Part of a small language model's weights.
Size: 23 layers, width 256, 8 heads of 32, MLP 1024 tanh GELU, vocabulary 4096.
Architecture: LayerNorm before each block, tied embeddings.
Each number is 500 + 25 x the weight over the matrix's rms, rounded and kept within 0 to 999. Layers, rows and columns count from 0. Numbers have three digits each.

# k: layer 11 attention key, 256x256, rms 0.147, rows 64-95, columns 128-255
# q: layer 11 attention query, 256x256, rms 0.157, rows 65-95, columns 128-255
# v: layer 11 attention value, 256x256, rms 0.136, rows 64-84, columns 128-255
# o: layer 11 attention output (transposed), 256x256, rms 0.414, rows 64-84, columns 128-255
k64:509511472487516524471482466542509487559475547537494485566527517495508494518504510508482519517527506490488449477483500470498454456447503487514498491489486517513525546473482508482520501458467493476475540447526502513516509476501507487515465500491520466550483501488532478492504496532481493491435504483543471491508492495472499506488493464508494526471488506444525464512510543440459494469507
q65:481483519504493499499508509519513540482478512515489487489485567521459493483466500493488495474486494469479541479504466501525519489460508507490507511541476481485510486512493487494517516520517531478529502542498500512510520516517528531506463522465502521478501499464487524513498480495465503490493490545481508496479492472487486517474446522493528556502461481538512488493505517510521543507501
k65:508465484504486443532507475478477481495474514518513521522518486484528509487462493507547513486498514542440498471497461518494498470532514507496493525466520483511500492473515484519462514516531515561503515548465532509471519521494481513491533527449493492467511513502485470478531490501539461513499505526492478512510503476473549558496504524514522536557485500551512496462512510475491486459432
q66:523497523500487503454445474549482504521479524502527481486495470458489508505514484517504503528444549483463470473465479477497562520501482546531498528504493513516556491477523536528455486476472501488431518514521500550484515543503516484517491506488486516492514450550439467475482497521550482524513496549529490489481505478503466507466484500514511474507486493473474509506537531491562510513532
k66:466470542491547478479540528518530456519485502517506499444524493491486541516478506483519545502481508479461489514501490487496468489499508496435537494511451511521493502470534481499488496489508525512480523519506508511516457488509495491495476495481526468515486454476477469517484514514532539509484463556517520465472482485496486503483507521516515502520499568446517486504524499439505497530483
q67:505474508525480507530496496506497485503575519514515538522511549507503505442447500494464520503528482469507494501534514440510500523570494526478487509455490448479473470484489512467494489494498509461495476550525483466508520495525433537479475465478486526547481502496515508496554506533488548467507452508506515507483499494514484489503505484476514540459470521518480484513524524500515520518493
k67:520515483527489497522517488475497483481551517453508491525503549552514547508468483484458529512491516499532525513552525471495506516497487481512509486507484466467514511471523519502508504548538533458504507524519495543494494501548496535491484537510477511485520494475505467500508504499507546500487512500530504474467506495473490455546495507472517519476525499533503456480479480500490531528484
q68:463476484515499485470511466525546448512497534498460500519440474501468500503519491516476478487542477493486485539482498544509493515525465499463470462575482446511514504492467524463458515505486468544504487523474464503492487545466478470502521492502503512514535518578487540522498513519481518467550480553410513503502535490459507496486484509485477513524507489488519516439492485488548475495508
k68:446531500498478519517480484528528508488522488509513485507524496521512518483483504560517490470504509527520543520488521470522514533484488516449545472482460464503477537479493532504495470473529479493540501524549509456508515457507520515484491469490512511510479481475517550536496527491496484512518524545496510509514490471451521487501468468495506511548535508485504517494500533487505475496520
q69:528494496514471497463517455477508518560524515472507499475469453495523519522524479512477517540481447474511525524480497530508555532551489526516519527487495504515538509478503529475511499487510528471501508540508485507510504509523447478514481539490457549488508537494517501468496467570510541515470521478490469489510480525494466528462512520461510530529479481494523520512535449497475516494512
k69:460500518471530478530493488479536529478533489463523513470483511454514503527520455507518492486491514468500528485529475474501491525546492480482530468540491497519498485483491528479488494486482496499480474492498526547513515521481471509532515544534516495507496490476505520528515517504486503464491508521563501517470504484534466514471533483510510504487507547540513505493490538459505517497481
q70:470495556498511449538525465509478483489492474453504497485506491509501478504475486511493506540527548542489516475519476477489493517507541508490487503524505441501525493521482520517499455509517504484504514502506480516517554528483480520515488483486537475489481543491480496493482481525541530540548526487458540495451553448494519505502461499480510506534490531497492506502498510527489499505515
k70:484493488534525505512510468511518506488501494547510483530473501542492502484527502528487465557509473511552496487496525503480526510482495497481455539477504499504498499501478518488508462507525498518515494532480495543490494492496505501504512469510539483449483505503495505460473516497545555536475513508500480494537513506507477517503505513495499475544458498502515488500503514464493467486509
q71:472519501511527472481514514476479535518485450496528524514490496479516510535522438504462470524504519501504493459523518465510532529562520477521517481487493540532525465465505496491523478427486431511480488537482507512539482549481468480525442519470515514470546491506505487530475466479510497483540505524524545470514456456516513505519453523512539540517490486495515518513472516491479487575529
k71:470539491501512461534475513504474507496437493553514456490501489535528526532532486519492479554494515472464499489512462434499490528479548507500465480453485504500534502508479464483501524500473470494503504520502448555522464519508493490477513488460526532524496500479530460522541534530520488482547517477473525552529552479485488491498479524485516529519509491495490472520529515518490528524498
q72:468461453537563528520488455464520457489488451472512506507492492540490546459558474458481484516545534481475503450468500498518475486506493522514509515516502506479474542495467480475510486488502531513477468505561534504487508487532552484531537446493466523484489512477509452467435476545482515467470501485519489506495502472516546491505496488513475502504497561535499488484501502542514510497515
k72:457465514577522489516496501535502494502455557487507497496529429499531505543456552493508550508515525515541485529481498505514536457479512526526523531510487503536488519507491464458526507461494462479502478482510526503497524455514528547487493497496525498498437465483515482460476486493513494511487506524475539487473546480498492509464462486466537493532468533484508508522552499517538493488499
q73:525538502519504490475548481459449497483541479564504499503516447501479509513545470497524499506501484517505498498498461500491513472491480449484490499533491520480520534504489525527474496469529487554500504476476559512544509433500503482510491544463475509516527521499487510520495480487482503426507507519493517465486446514532527497491488500494504495520462501509477469487489498455539500581498
k73:522519526488495549475492463492490469528480467533542522476462517488541459534529493475554505504513523527519511467546470480500468468493479505496491508497504515472512518523470509528488504474483481498479526503473483488495519482463519497518510497492560513572540506527530446483505481466480514505483554517489470481529508498497523479534490517449483507514533480494547474499474539556535462477501
q74:491487416513483495504501507517464488455450545492544503461477494526503470492545496530491513530538454471504503516507490473525519493491470514510491490487482472555491514489482557481505506487532510491566489529482496505552523561465476497428493532454483508525493484523503477480461484526492487534493491511465468521478507484503551514471501514533515534506504485535484517520500517464505508473465
k74:491554488499513528481490501484474498536478557518534509488497511525518512493525469464496506531540445519567562524491551472533502480472470487499502474489486464540461479511487477452468543506537529488495482481479474498533505482492482547516483520465512526524507495500498498511491503504463508552550435488515501494468523513522538515500484522494499485510494544540506499477467474501524499488469
q75:494501433542504488531486491506488489486460547491452469450503502562527490441529531512486478517497457510521479446453536508519503483549510505515485515488529497495471475442470547516458515507537465545466515485514465451441527479456512534429520440508466495501511512548516529497473500474521473423536491443524495484457526517506494494462488532508511401586500519564513546500488506482504493490505
k75:460496476517502502516509522475498520486496505533475517467511448516498473494501518518545471521433516523482485514479572513528500469503466512478513526498491517497473480493483461494469490509504489477494557435484501400495554470558494512434495463510506482504504483476518497479486542534530547534484509483491526498550543521441508498486526497444536492481539516513488469521515517456536514458523
q76:555496504470539480484537518508484492492513504520491548491492504484500484540509543502473500436516487569512458523464465510487454479446522561521488491483497505495531465531532494499464507540490497477479522524489513468478521481516538495514538500462503493522488480449531479567481518457497552504461489479526489514535483449499498515508466495492509519496506473515517473524497516547514549529484
k76:500481502549465491481527486450508457521456488520499509544494539490550498499555497491480539482504518503489539498509492518501488537501533494546475482490511496497518465504489492528541496513516473534443525451517521514456542524490521565480563512498485426571496459539502486466503506551519493474547489513475481532517483525544508476495508450523500500528466490495530519529480480504505490478529
q77:438518504491509499462445511562482489506510498546510467482540535486525526490517456504508515473486518482515509491508483530512486522443527475518481515508488443439509506471510546508515483531481477529535485492520570512500472511448496485493505504500512498498502509458517506480495474470487499481530525490531527520503488523490474475507510507534523508490492483488506499436497488483483503508480
k77:504525528517462523469502506529534498517495479499521501483510518487515511466509473499491494494472497496518510508519514551452496547486526473491443459518520466479471480507511479467513522480491488503448552548470496498516520513497453493507543466507526505503514504508503455440523486489475474486510527520506498467491507508491502519518509491511537465516501498484493483481495500520501510499531
q78:550524533518485479456485503510496505521545482497457492530444490497545509487524543526477497490510514524485470506494496487490499477530507498465551528535473523494501483515534473496502479489548515431561527501530509492521539493531524514510473524502496509478493494503509478527491508545529521480550467519475467481515508520516462469506536476501530532505509476535535473463510506461515492500520
k78:536529507523525486508504509503523523483431498521455522502522521468543477494540525463485515501527481527471482527517494486512522527531533519514530512507475514503485474483514514440509469502501451491492499461492480486502502520525487552499493501555480519504508471494487508503433506478489505519496525486517493520496531454511501572525489508496479500542489497485489476512497547490454499499528
q79:486543485502565454463467499533501463538521490494488511492485576474514510502478505524507510509526500490484484483478498537495509520469449530507524504502468547505550436515488507486495541508517525473498500534555497509503519532530504471490456499508525494517506512531521521533488508492489491514519507458525507464516507481492542453482458501518501495492511519518522499517478481463504524495508
k79:542496513503508509542488479511520499499491495531502540487516483573541479490477480488471515541507502460480485504498479512497508484480474467451481499537521571485516419503464515476586520514509492537502506463523489518494496502489490456530497478501527541538504487529503504503520523551496471467516498489469526528508505457437517500503508509473461464499467507465535480524529549514526509493497
q80:499501515463530536471536543503474545498522504500487509541497513456509469503505530484520558496478493541565466517538519533511508444491522497481471479549481542552512490502536556527511501473479505478514480525527523472520458562516460516494433515478474424480457490496477512561496504450452524549475478470539480479531450528506503502489491495470564528501504519508551515512518486511537490489437
k80:501493490436457512446512501471517512481464471459481484486490455546507506471512525463522473503507472477487487489517471510516455491571521466514468527487508522496493482480479460489532571473509483505495532514516526550499496557499502519481475474480505471467489554480521485488479520516486453511493489505493523511520536523450498542539515521491499481460480481519470501483513520509514526506509
q81:502497521489475531555455473534469546474516539468491506534481440428554519494513447500503481520544490519462454493501489462518450502472505471544478496514471490510570483505474494513501492529500579476518525481492507497508479497585460509531499503485500508523515509533489553519478500492501541511492454484485514496547460490496498500477471497499469514452488492441489480511521471458535442485506
k81:522501533501490474510494558503494529450502504512519494526482540512465517472465534504508456483521496513464501481434518500497527468452497488541497509514479504488503484500496473498514513499472543488481480508503468501503474514506475542534498544487473479508523501506479485495499509486514454521488509533495546505549516524517488446534520499543472539525488554500494510540522546539483522507508
q82:536508482499500468517442470489502466509515497478451479490469466525474465471532517534503503498493545507498494535496448535543481501527506467511491508503553486461507532497498503563551446516484499563467517431509491522483473530476504478531529487499511537486512518507464498487481521519517453440518508492535490519475511502497484445511509480498539480504478554532470506463503504494531505509501
k82:486512482489480529552478510497505508550481510515501516488564479472470498547502573519536461462503519522465494456469471490479503549543490496465479534518527469527479509486477504481513514472516475454493506486518511466519522506505518513489517507440446503519487485489472522483535487506544466499521460561471477485528501483503518501458519500454512527493512531528475537490458492498513529491525
q83:501534511493472463475498498491506464489499500472485469445481484505513517523554532437519486523489542539483484518492489502458540489501481489498479486505501453512469558476508480519511474542453520507501490425507492505483467537453468484454522480467498491506514518486488479482498497503517486445492510534484531500469557496560506506499521491511515516504496488498476490469457513492519536507497
k83:508493547473535536502506497507525535489541474515500516475536463470475506517475500451544489510503533463505496511504502562492515487456503501491486518487509476535493492528496476485470540477500492511498487475520479531515499523453517472496513485525529480522519533545529510523524479491473479510494530540506517469498523521481557511472482460486497477479504522477501509486493513494530481485501
q84:532540494468508509516509521447479454500493463494506548506491532543517533479475509475497506539472535469526515520466550449512506524457517507483492516538537552516483542476499464550480512486520547468479505471497501477516486483468489497534496521539488474477526492508517494487498495537549482526528508516497508467482503490471488496491506516490489521512523514494477467554480512500506483460496
k84:519482444486515481517432462517506489445502493504474509562500512508535489508512481504490536505504499509510504525468477482490507525506532468498492505543538528477500550491478497455465481507483546525528530427533514544464494449457527449530506510503517500492531491501472476493480510550517505535528562485490497518517497482487500519486495487454453539488495551480495474501520494466551504483494
q85:539510539522537510507539528492502557467506517543463557523519475461487514500494511470559537463487429468529520542520510497431465496508505494458524520511495537517488483513532461482446532491513517475502498539474522496481561513523488510499489506489468523471509498488532460477558477457510524469454518520511473485515488492529535511495453489416521573460511482498507487511487508529493475535480
k85:484493474475523494539529567488576516482524506511506530538473524449524471496517502527494494469482471480534496524488486489484469507523472512535474486506458518535508469497529523513483496469491493490476491500460512487451517488557519499509518512476482491493547479502512490474553531459537466507533549505529475528512495493548482504543512497503497484495502486492498481517492527489492533531528
q86:485532498520488549489483528524508513527519489503517514492512536506544520490483479489520497532521556490495480541511483478466479480497460538486517506516449521505480468500498477511467497519492503507510519507476517498480465519506458498572510504479544460484495528509490535470539463519574555471497482462493481511509470511554500447511501509490541496523493483507480468555482492521481466487521
k86:523549447507536526547528513504510502490505497471475476511482532484491479544437461477479562475520491517499527478522482481469462513509491522481452495500508510483512501502502517517514501519465494488467456482530477499487487549499502542499497468493533498568471512510517498527509478459490503498466502500477513483479500491524521504491492537437532525519533499479517487499522487519493469527538
q87:554460517536518462516465517539497449521482492505517465464467510473515495474526467486532458511536544536483489489452513493454518455481465474519526517471521516481490547446494519469505504527466515492500499464515497551485493497475510491501502446514478515502477512512480516482480470439485468493513514485529511501479541456512518518519522488539508499516478535504513528496522533522515525526518
k87:493430488499482516485478510511506462521479480500497495457538516463489498513497496475503499516478497521507445494458509481505466500506479516471505475491506488453544507535515484492512488499494540512525504460533503478504493483467526535481535493480514496578500480471505539473463498513508466483484523553505516494483499512495510502469491487562519491511479547508470537493537519500468521511485
q88:495512556517527527463496531485484472472486470530426497567555489499510520515489510464500527472498460513465487550537491511480469530487497540430485540486487490512492486530476469503493472496485503513525532511469500521513463475481460473487505513494516501480451453526472463559455513483512532478535515506531513537507506524486484539509492536507500480526477514493519505544525503493490475517517
k88:499476500556531491421511540511489517487481520472527477505497517501537502469504522475522487516547505500492503494510483480479492479519484486501477498522516502448492469504510545500533450487537480526471553474471530489515464553524504506492513506427508490477486510525557524502484499509512481498519496518479492503486513513514502465481531489525458460500494502499478497480538472489499514488525
q89:483474519495541505480418517446513474486501521501520513475495500521500526551503514527531496486505482483496551524485494466493518518508481535449569470492500509507527514491502549493468541475505483480534513483498477496488508496483509514554485471531465468492516437532502510503541513503506472479516484504487528482526515490502520477508501452564514493465549514474479497515489515502494531468500
k89:462533502531521521530538488496517491527523528503464467472458450478509523540459556457484528476491484483538508496457535510475492500515559479507501449510525535516485506488515489446494502493500480529466494503454478521493525481501512494474524494544544482475526512535477524513492482497536500529487503514501475539501457544437499506509510485516505522480500508477513468493520545522489521515452
q90:536511520471499504536477533505517511504483534499488461476497462533506473499513491518498517506526486499444500511478500519508468494459505461525495522511491504500470523499527500514493543501528483504505503532483504500497552512476515497534523458511472484484481511474504525500502470505446506491530517546505488479506540493471531487514467483520532522479490481505479505501553518466500491508536
k90:516553462516492504503511491484533525442492498494499503523521535488530476517503484507520456504476503468506509473489520530512490473485539493525521538486503543496502507518479536563503492456495511493511512471519484542511478498528522507470474494477484511481476547497497506524506472507484507502466487499471471507470492526520517543472481475511457507497542480492524515465549520469517528571489
q91:515522498508473502523517516489512455498488505522514487465500449533499490464527533493470519493495567520454491493493526483497544475494472472504465513480450514479512541500518499476478509531485440525454433536527454515482510511514496481480478506529516502501520510482474522498498547502477492503537508516479465441487541487534484484487512438492535413531485545521541500455497482531486485502498
k91:455500506512508508486496516543495472479504482466481486457519524482469511537451488503486471524499526526487540495522500493508546518519464495446496514482522542508479473529524478522505480493505476531487485498515521488469488525513503496440481483527525517470499496508450529463464524532518489523529494519493467476496479514496497493501514505452487474497481502492492528518503515505511535509510
q92:501529459486476550490500510510496530461496503511509507488500449550503530497481503519484475526496539542490539496471479487459509500509464468491525537466528440491516510459483527497506515483479492501497476506520503500504515547531482507478490475450491531498481466499478510481492528477507449480490468523510515522484504462512515487499479505504539458504511499537534482530491493524521463475505
k92:521512509475502506491489469488499477511477501495493480498534521487538476517501529490505486459504453546518500534477499522502497529496504468518514493507483493505508495496462468566498516484513494496472488451516512503456456490529509519483512497503545502481499494494512478505484466518559494508507483486477509496531488482494486511502500510524529507521445492540494520445514498485467443461492
q93:540483542471496496474526508486494538482470491475526534556524456488481533515474491505483502488467505522467518505490454445507467426487526581465538446533526504499519484483489500443491527509548514487536507512493489502524501436498469491499516540483512474488483499484523542540510482520529548542497492516513463488502475511493475515490475522528534480470489495483540507521482481493506504525468
k93:498561468490518473491491526466497560482526486528510500516481517493506514559534479459533490507495492505526519495491488502486477486520476536465547494529502546433491477434477507495505464509477513533504497546500510545452501493500514445487495497469498483462512486560495528510500533513514495483532552508442492490492522518490487503498522509530518487493519506512492514528496471520515513491501
q94:507507489515515491505471453471477499502479486465500464483489503477493486481486488507476469516480518555509586489491470502492534531507462505529465526493506479478484504481502539520488526577510496480528491455499503528498520504487507509429544500505460534503500511498512491521480527459483478461503502472508486471455582484513480485533471488546529459557445513488488497467504492452513504506544
k94:488480501509503522477463510470516455495510488494502479467532532451463481513504495485492453507476496525525482466516511526509514483486474516482497491566480449544490519502549527457502531511519486497488437494492502463476493507462498494509499509501494473486498491508518498540533478563534517524497490515504533538508515506478488446501515499478477511516486561486534475504560489465506468537477
q95:505491467476500536529506481527527551509490488497492514478564504476474485513511484541520525461510489483468541494467496504528486504497502481493462525526472498527491521465475482571520481514525456459522504474478549481502507517474494565481483515478571502483513503503516506478487496540489439482471546511472525493545516503475484473489495521523506510492463465482449481518487495523535503516530
k95:499545511472490490557519582448505516487504485465467505492519499476462540506507450530468510487478457486507475522553553484504492490512471571494482495492509449547494539481451526528533507497525529503466470494510519493488556484456515499468480503487531488497476508549513498535496518495487488479517504512468507495502484523451542487483493477522495478504496457503491495491493477505499478471514
v64:517516539495526532521485489494550484529508495497496486497482507505480483562525504500485510502486492497509520461502503510496468514512455448456503498502507501479479502511529474551521505521525490524530508469505481500505500532510509507522469479479499545458435510462505523515525480549481527543494515507474475503506483501489469468474485460500561476522517491470524474524498535529500515542514
o64:505527534465461483488493495539479515533531468481561514515514504462559477492486520471540501521497494466534527458476534481503514489500517541528498492464520482467511500489456498499505489491520508543506531507520508439462447485432486480493491500530487468532516489523473521470444514490507503495512509483518515488498500523488492485505488515499467435461488500527522512502517497472514548484511
v65:486527466477479484483452524503485504513493479496502525491540466503467526505532487505499479490486478507487465471522522477501508512488480471512514475485501513483499497507488458543521491503476463482505508499529494568493491487505518515547507487508484512507451514475467489485504496485483498478503494503527519518488520519510459510539530511460489430461507526547444511516509519505497474485517
o65:516477532495535519478523469513556493511543481483441502467494531477449483513498545503513484441516513541536554514502505510488480505500533492488527511479489476473511470488520585492498488516566537466478503492503528441521566503480461514454530487467506478451523476512529517507470522483506495476448510491516480446508483485527530541476493500531490521469507490504530507500512483536509501512484
v66:482497525463545482481511494476480481493524533544510513471477506500505481472503436489478499529515517521507436519483511502516521512525487471509526506474491507490498501507512502496501498489468485516517481491488513473482473508527454493533504491496506503529513498497520509495473518535481510485473492504512526517485515500541458487486531536483465528531481448504497503500491464516534506481480
o66:449493510523530518492492529495522489486469506469512502536472521494518534514495534501498524460513494432519470552489452484503461494512526498456520478566512496516529440521484517477506472485490498453511504520486487494478543494519517509528488503462486496499520508540509495477495514514501511522498482495491508513509496468465517527531495468480538520479502492499552440474465499491484534495526
v67:471484524485493492503500488498471548470487474536523541502515513538470527487479475531507522521467492487537548517505498497506527514517519505492514458488527502463487500474505485498467457506467520532542465497476458531494496497501545493491483485503458503518490443472508496486462521465501525481506478506558483571489521485488531443522462485479453521555414452521508498475441531508505449480501
o67:498507522510508543496515521526510515493539530469475532509516479496477474492554465519505563444563547487467481509537514488519460500475473512463461525507505521540526467551437453489521498522498504539477540487482493516506499477492488474510520540511537498493508540496493484421524475546490473514519453484468521460509462504524498502485538525517549475486531515500497481517477492513498472493530
v68:509530474507475490506485479520509488492512513462506505528493501522488520509495550501514488542520516515531533514495521502490499453481519520507459515507535508500503525546475515472511492480478523496534490483462512491479462540497511523489522508501477517496497525475517543547495519498455481444521492504518510511487493461525536513527495511487503475519485498481486471492469485504494415509497
o68:501467490478489493508489565493477527514465486531511536510509496501430518501496485511494487516506523511503464463529516512551476525537497516469505520488518474531505481494519517508545476520482474462493550507482505532466523484493465471497457453504516539509496464504505538510472441475468522512486476511510516553512478483475519505515502487526498515521519496514529524502480458506482512496523
v69:504502499466520500481492521490490474506520506515492551497501510522507465494501479487520513485509494504529532492518500500473542550431474499542510476543487483466518520499521470485509518516496479522473489532539509448492509501510499489458504481498524507500538503510572447490503460488507522530497492535500457532506527461489497510470471557465482488499491549510478571518526510500506491492490
o69:506509533528484480528505473495510516515516498488501502498514478532490517514491497511497516488497550458490464522462528510493480450491531489435538539511489493477497488513532522511431519498490527507528506527464457502511504542515457493533516543474504489493523507475498552518495507448516458499501535449497583514480457494488487492539495473530529433502480513472476494511482515538512465471491
v70:542501544541524511505484497526503512482551461480490489490491536530433489446507476499540481487490490470514527474509514474519455498540462522515489512496514478512494501480500512494468476485481472507451511489485483489511481496465530553512510499536485502490496540516502495504546492506507517531534469511465497532452534526472502473527503547476511508489509460485478506519447513494487478431520
o70:486496514508452507529490492414513464474492487500488510527527483485503455514510525529476491491547515565499471492473526556497515481483519506479475472491520500495542500546522463505493547522507517533510488486523522488486524517509481508509490506462479530499516499487512545485505505473527499455508506534553490484510500483500517523471443497494492493489459496495514556499535492519521503536531
v71:503451441505518497510488492516514511507505490514502530463513479526515500523497489503482484518533489467499480484512494515500531460513480546493501472505515508493463459517460532506469549482506458496483511534525492483477498461543503472497512505512486512517498494501483514534479526504526500494501527508483502523486521517515528461507493511455480485482481511523516527568483504525526438531523
o71:493475512534463513477481533512511541481559530521514472543484532485508529486491509492498518480490571503471490470507515512472462496450518515501520508501519492501534509518511458536521507492490518456463496479516514544516511495470520524507521458497475520453489491497539504489501483489463502511470460472526494480479496526504534501500462503535478486527492472473480526485493504539464544512504
v72:539506484493517513545498488512476518554498429525517462486513496465481434554484476509494475523519472500522518480508490538504479513475462463491471470449461507482517455472525483500496480505431505525549550530484489483459501521495528480549523526509506465553441454503498510515515485516530500502512479501495521533474489509518499508518538505485481483486495522465492517514508444490539518470503
o72:469474506500508443512465525488519488530486505458495548496490493496493504429507522519536496489473519458492520529530486505479516514497513509504499488545474491482443546510499503456486506479502548503483468453531508518523530522530476509519483524473477495525544533510473502484504507514524521526528531518444448514454558482520486482511463569452429497505494490519488437533489531484488533510480
v73:461479504488503515479501470489516544493544512523502545492520476530473502570492486501473516494505501480486517490478549439522486526508480430526482500500530482480505474492528528495450470521521499498516511483523465500491541516519561443508512501508477512527506522512493484505493513541445497518503471480515462466507447479480533533493516544459507486549504478512458491470500493464512502465495
o73:481482504522547459483481503483505477505486502496480478521513496447504516461454545512538522452536507508542469491501480536504510485481522519455533468482507471505476511535477470506497493502531518455486539494500480540503480517557503518550517517480477478530502503515549527522525446500545501464460487464459509508460483544510464518551521507464501518469491473451503498488489482515524490489518
v74:510535493511513446516456499496472507507542474510507510454472494485540519485511516522481512485490485492511509479484528492485491505534488534488511486525455542526495496495466493488506487518463530525477503499562493520537513465517521530483479523524465516485488502475520512522442494465517511502454478491490488493524519468481503524531534475492501478500540486508529473474511488490461511481517
o74:471496542505513537503493503495505465495510513510476573530504492564489479554516498462506521502473523549491485498480500460464525523483466541500469504502552510460507500514511510485455489479531505477505532505454511483527532505498445548471536503479505462502501491524525500515555509507477466489497524465498514451538493549495505481485505525519484487484503495500524508520488445485505505473509
v75:485471504523536518472476484483518519512501521502525522483474521478479477520461478483511470495503479507495551491479503495498506516488526508492511483525505494478512490501526501524500514486541441461485536493482509438493505468542526552547500458496496446544489482548501486480490508501505514486497511512506547494510511477490476506526490490558500502504532515488536504536488498538480453476498
o75:508488489478464474469484507523521488495515501497536469492533468533553503501485496468533509515493531494477492536497517489483517514552490483444495476531418514498449511491543495450492503490484515529517456520506495514560472557498461446466504503506497533475508508561501512503507508497517497518527533452483474475470542494517508521498515486444508500497502480509471558479502518508496531517524
v76:488501520496506491453545524532504463481485486453498480529533552502477500473482506490492488518491495477490484479479487531481477439548528503465539468529541493486484492500490492501527527497518512528477513536490491467483476484556504508500505488464501508522467489471530504498517464490521505469500475496483459537529504519523490461492489505493538507598532506532532503517519494513498467472496
o76:477499499497524546481465493479493485518519512496483481506493468487496492501511474495470519461505511471490487482467501436512508523474448495472410494460482463546486493497526528512480477531471452471514466525536503486541494503530483495509494497512510458483551494498481523509555497509470480566513503497474496486492519525498465508498505498472488479452468506479521532486543517541510525549475
v77:486517526532451473513537491519538484463497536541547477474493522545493474509481529484498497486509469516486528527526490488519468436506487479555470503533486495485478486528539508481488498525496511479450468522471525526505479485491523489513511463503534499480522531469507527506477522508486526496487518507508529526464494517482505477429487506456497527474504513529479466528548502506540503492511
o77:523482479483542493453478490515495562509532509520519503536498459441458510533477482465478517476505501499512510479435462525486499521497498472499511496489500490482470489508418532514492507500474499492534464468502487525438525475521465487559462539548506498489509510524471521495481510475512515485569478521515463497512501520492475542518554483525486505558486492507568510472507496452424497489505
v78:489511527458510485485505519462466517526519486512507526492494501472514475539460493481489452480496447494491533465513502468529522481552559474535468483483552453498498473550526495496523500486521494500499509510520523477469487463472469491508519493552494483519482529460490459515467507505503535508567511507506473505491462456505519473503512497512513510514522518518519501491522473509513483501499
o78:534497499516528504526513484516476507464482494463544449503512528538494539521529504486483507490493478482562485486505511475491460517449422469496501488430480513514489495529493500508483466498523538467493506463546486492562513497505507515458478473485486510497509474518491514492485508480485530495488475543500515483493487465503507507507523503493501500500499495478530486516510529452489497496471
v79:520499535524489516496522516504498540506472425488465498473484523461519522512513489460501533457436504512472445509490519511486514558470545513489491509465520492545509492459484530483503476497439512536540537487473501522479452494502526497542486472482475514512513479474526512505465497539496496489480537493532533537493523495516473479515486493478458522515540504460481475514504528485506497473523
o79:480488507534529520526462527481499480530499507506488511465474480492507503506533505538486593524500532539511530519485449481494483478532496484481488493517479499463536498532491496468534477475513510523500474499505505447523468452499505476457522516531504554510507498509462512511515499523511542533482483492494484490511518472470475506522496539521550479471427525522532497505504460452523545504492
v80:467476517514523502505500497465486471501444493514534495534452512516521512475535524528498437505505497515500554526528523513527490461495471537504535488469507526518494491484464514518455497462530464489477530477550542508481489474510492496516533500496525479485556525523512499512496505492506451506525490490485488473490493469479494481540519526518519464494481450460491524524551529433508495512498
o80:474489500496515529442517493510514501478493501469531499491535535480458527518496500503486559505518506504533465508477498492491512506516508492497496496525509544517539505472514523465500472481500539492522460472528497472527496501511483472526485489519499508496483467463502492499493463418505505476510529516460519523495478502527514482444503471500490535479522500538472533491490477554487485475526
v81:490518483484577513507499490475477484533515530436521497487497520546465499548489482509485513468474488530503486508548476512474471530451477519522567512533494515500470530543520514466531494509495502441520514486488523524516491469477494532467512486494498483493458499479501508501495540490478482511513517498461501529494476529508528533491490563496484492455516508451504518479530488489501501514537
o81:517488464476469523523500517508492530530491506528487564491457494484525500515546495498502488533483476487522504452488521500539511481492536477512485516500490521520540499501465448551487483495546516507507487541462551429531537513507510513552446503502490513484512508493507520477539518477489489493516492484481493484524439505516514520472497442475517486538511523522473516513501466491524502488456
v82:532518508514525537533495560503501512563489500480500482523533493533511476472526493528507490503474512525497503504488480530524485527548493529536511476494455471444540533497526449486516469495480530489495480502482497525485464448516515488513466476470472501446481499509512506548455538503463469521523497442505490492505487471510486483508483509523490498502481516518497495491545476491502515476532
o82:491514521500489434497512461481511494467540507513463490457489484469508493529500523501490567490546506504551485468500544500514499509501496510495491474490488530527437495526512515519490531461476492526472500511495507504493505510530490504509544494467518481535487545511482483476501500513502528466492477486537530532470470543488498524499547473496480481530500468500486544479505533455543530512515
v83:517482494472502448523530492535534484484535507461506507505480528540490510514460525489470469492501462525497508461472538518507539463496523518502477506503514489524527514489494527493501549504496494474523475490522498495504493490459492495511468524523528496469481528506538553527508488509514500465515488463500491519503514523515534467485474473488519529528513522530479534502491503495459469509535
o83:508477506456471480472483542498496520481472509494492514514533497437504466467464476472472491516509497523503485526511452489507500481506507490538554484455510504520516493487501470519511487507534467496439551499494539498496497516519512513484478486472478506466497470494488566446517495485499488495530517520518467491508487472469479491570497472516506442465479469535525489483512498502555451540538
v84:496526522481502520475437514516507519478506522532487528516526510511513497479494461562476498512487477502474502475484489491495524515524507490519499497521521518474495500485531495557510531497509569496494532485496507536501452475442506501524474484441484495501486522508511524565508487546500481478488486531504479501494515515498519467480437476468457506525452485504467472517529497491477488542458
o84:538485516525492539518578485564511495468509503517538486421485512487513518492519520469580515489485565486540478519511482506499515467499491547448512498462533485499463486502512480521463483523476484543508508492487504496465512529496483504472524501480562495475530522501521527465493502467462501496519476461472509549538495493540487527506539489484517469478488461488521477465471468477498485487486